Weights of a small transformer language model: width 512, learned positions.
Each number is 128 + 32 x the weight over its row's rms, rounded and kept within 0 to 255. Layers, rows and columns count from 0. The size above them is the row's rms in percent of the matrix's.

# layer 7 MLP up, 1792x512, rms 0.0479, rows 1217-1256, columns 416-447
size [100 101 100  96  95  93 102  97  99 101 110  97  99  93 105 109 106  95 106 102 108 104 113  99  85 104 100 113 103  92  94 110 104 103 102 103  95 111  94 110]
[[161 132 133 124 162 145 160 107 117  98 103  92 133 117 115 137 157 129  80 151 128 188 118 127 198 124 171 148 113 143  98 145]
 [166 146 125 113 106 148 109 121 112  80  91 110 115 162 119  97 136  97 102  93 103 133 100 221 192 135  98 161 170 121 163 137]
 [151  77  59 189 159 132 148 102  98 144 131 142 152 120  93  83 167 175 130 171 122 157  64 130 144 168 135 143 141 137 163 128]
 [120 171 154 107 126 170 155 107 146 121 118 178 167 101 105 169 131 167 152 157 148 123 197  79 142 125  87 135 104 118 114 144]
 [102 179 171 138 190 140 123 142 209  55 125  93 106 123 136 179 142 118 151 144 177 137  51 215 149  69  97 154 179  79 170 207]
 [ 92 103  98 126 158  92 131 136 133 103 150 150 143 117 143  67 109 113 166 138 154 136 136 196 121 106 172 162 171 130 122 158]
 [ 95 101  92 160 132  87 120 156 104  81 114 111 100 116 106  71 176 173 105 139 118 138 101 140 138  80 154  98 211 120 132 172]
 [106 145 109 149 182 183 146 120 141 122 102  43 144 106 122 114 107 132 143 103 155 163 113 141 145 114  77 124 124 112 138 139]
 [157  43 143 162 128 121 131 143 142 142 146 141  87 164  75  91 131 118 165 126 133 155 121 146 195  60 122 131 115 154 102 130]
 [114  63  58 186 198 144  98  95 111 143 148 106 108 121  81  86 168 101 123 133 146 142 135 123 138 114 160 144 153 150 148 123]
 [155  79 104 155 160  96 148 132 101  82 120 124 134 119 103 135 170 136 101 132 158 158 123 173  95 163 147 150 181  79 155 167]
 [120 175 108 154 144 138 151 130 160 111 155 142 110 101 104 154 111  66 129 113 102 107 105 120 131 106 163  61 166 165  62 175]
 [133 175  90 109 139  56 131 127 101  49 144 105  58 140 114 110 152 172 123 118  97 143 162 122 166  96 116 144 152  77 147 161]
 [151 176 118 131 196 105  46  99 122 159 113 139 171  94  79  83 128 150  72 162  66 112 167 111 225 160  58 186 101 146 108 130]
 [ 83 121 149 131 153  98 127 147 126  70  84  75  99 123 148 118 154 154 122 140 172  98 107 100  94 140 142 140 173 140  96 126]
 [102 109 150 133 117 150  89 151 132  92  85 115 152  82 140 103  85 137 183  82 138 128  70 125 144 108 142 153 144 144 103 168]
 [125  97 187 102 142 108 118 172  79 140  73 118 126 108 114 128 127 147 157 153 162 164  50 117  94  63 116 108 110 108 131 175]
 [111 115 178 144  72  94 155 109 129 142 170 132 176 169 111 134 110 129 114  87  95  90  37  89  61 121 178 134 124 126 132  89]
 [146 188 118 139 102 176 108 109 115 112 121 114  60  93 127 136 204 158 117 137 137 136 100 125 168 118 126 120 111 120 130 148]
 [126 122 103  76 174 184 161  93 153  80  74 121 143 133 131 157 103 141 130 130 106 145 138 194 129  68  95 119  74 123 113 178]
 [105 192 104  76  97 143 110 116 178 126 137 150 168 116 152 110 159 168 175 168 117 143 104 140  75 124 126  85 183  98 130 111]
 [199 183 117 153 137 147 126 102 193 111 131 110  47 156  98 146 181 128 172 226 169 149 120 143 170 118 122 204 136  46 154 122]
 [116 107 149 127 127 163 109 154 131 136 154  84  95 123 146  58 134 109 138 125 112 168  59 145  87 126 156 200 120 119 139 143]
 [156  75 116  89  82 153 152 182 134 135 143 118  58 104 118  95 126 221 180 134 191 165 147 122 141 120 112 107 150 110 113 114]
 [155 151  95 139 116 123  91 165 107  93 107  37 143 130 144 102 182 185 114 132  98 180 131 118 139  79 134 146 147  68 147 142]
 [162  81 151 124 103 180  58 129 164 159  97 125 173  50 131 150  94 121  90 184 122 115 170 124 126 110 155  93 122  62 131 113]
 [157 177 106 144 197  91  98  79 121  87 102 128 111 149 117 101 183  87 102 160 122 165  92 128 125 142 135  86 101  82 108 107]
 [138  94 122 143 124  89 109  95 119 123 157 124 115 113 104 138 155 158 115 174 142 178 117 162 158 171 120 158 129 145 129 178]
 [156 140 116 123 131 124  89 131  96  99 113 140 102  73 123 146 131 132  99 135 129  69 109 117  63 105 158 124 144 175 133 157]
 [ 84 120 115 119 191 131  97 156  83 115 141  68 160  94  94  76 105 132 103  96  95 122 151 147  80  94  69 152 142 131 120 192]
 [128 187  65 120 146 101 111 154 111 109 132 142 116 144 116 126 199 173 198 136 127 105 165 133 180 121 134 110 158 140 185 186]
 [118 139 121 150 175 129 123 134 106  86 147  97 104 123  99 111 134 180  95 135 111 137 109 175 159 133 122 141 169 136 177 185]
 [144  63 126  83 150 192 145 123 121 123 128 114 167 100 106  54  64 100  87  96 173 134 148 187 150  96 131 212 122 127  78 116]
 [162 123 126 233 127 126 127 130 126 120 107 159  54 118  84 136  84 147 131 184 105 164 136 174 157 105  93 177 114 125 117 186]
 [191 166  90  89 171 106 146 117 163 107  70  79 128 144 109  98 141  93 139 101 171 168 132 122 169 138  68 100  77 108 167 146]
 [155 152 145  82  94 100 141 160 174 124 106 168  91 173 122 139 168 111 161 109  84 127  42 130 139 127 144  82 168  76 155 150]
 [156 149  82 153 145 159  49  99  91 142 101 151  91 150 104 122 157  94  54 110 109 120 113 140 154 138 127 107 111 119 150 156]
 [110 115 137 137 149 118 121 116 122  80 136 149 145 124 159 136 150 161  82 130 104 103 164 121 140 104  84  80 115  59 180 105]
 [106 131 172 118 110 134 151 111 135  92 125  84  86  98 173 157 161 142  98 157 201 158 149 143 232 139  98 161 157 122 169 147]
 [173 155 111 159 148 110 138  88 189  92 118 122  68 139  83 129  98 123 110 174  75 129  90 157 126 118 179 137 100 135 117 192]]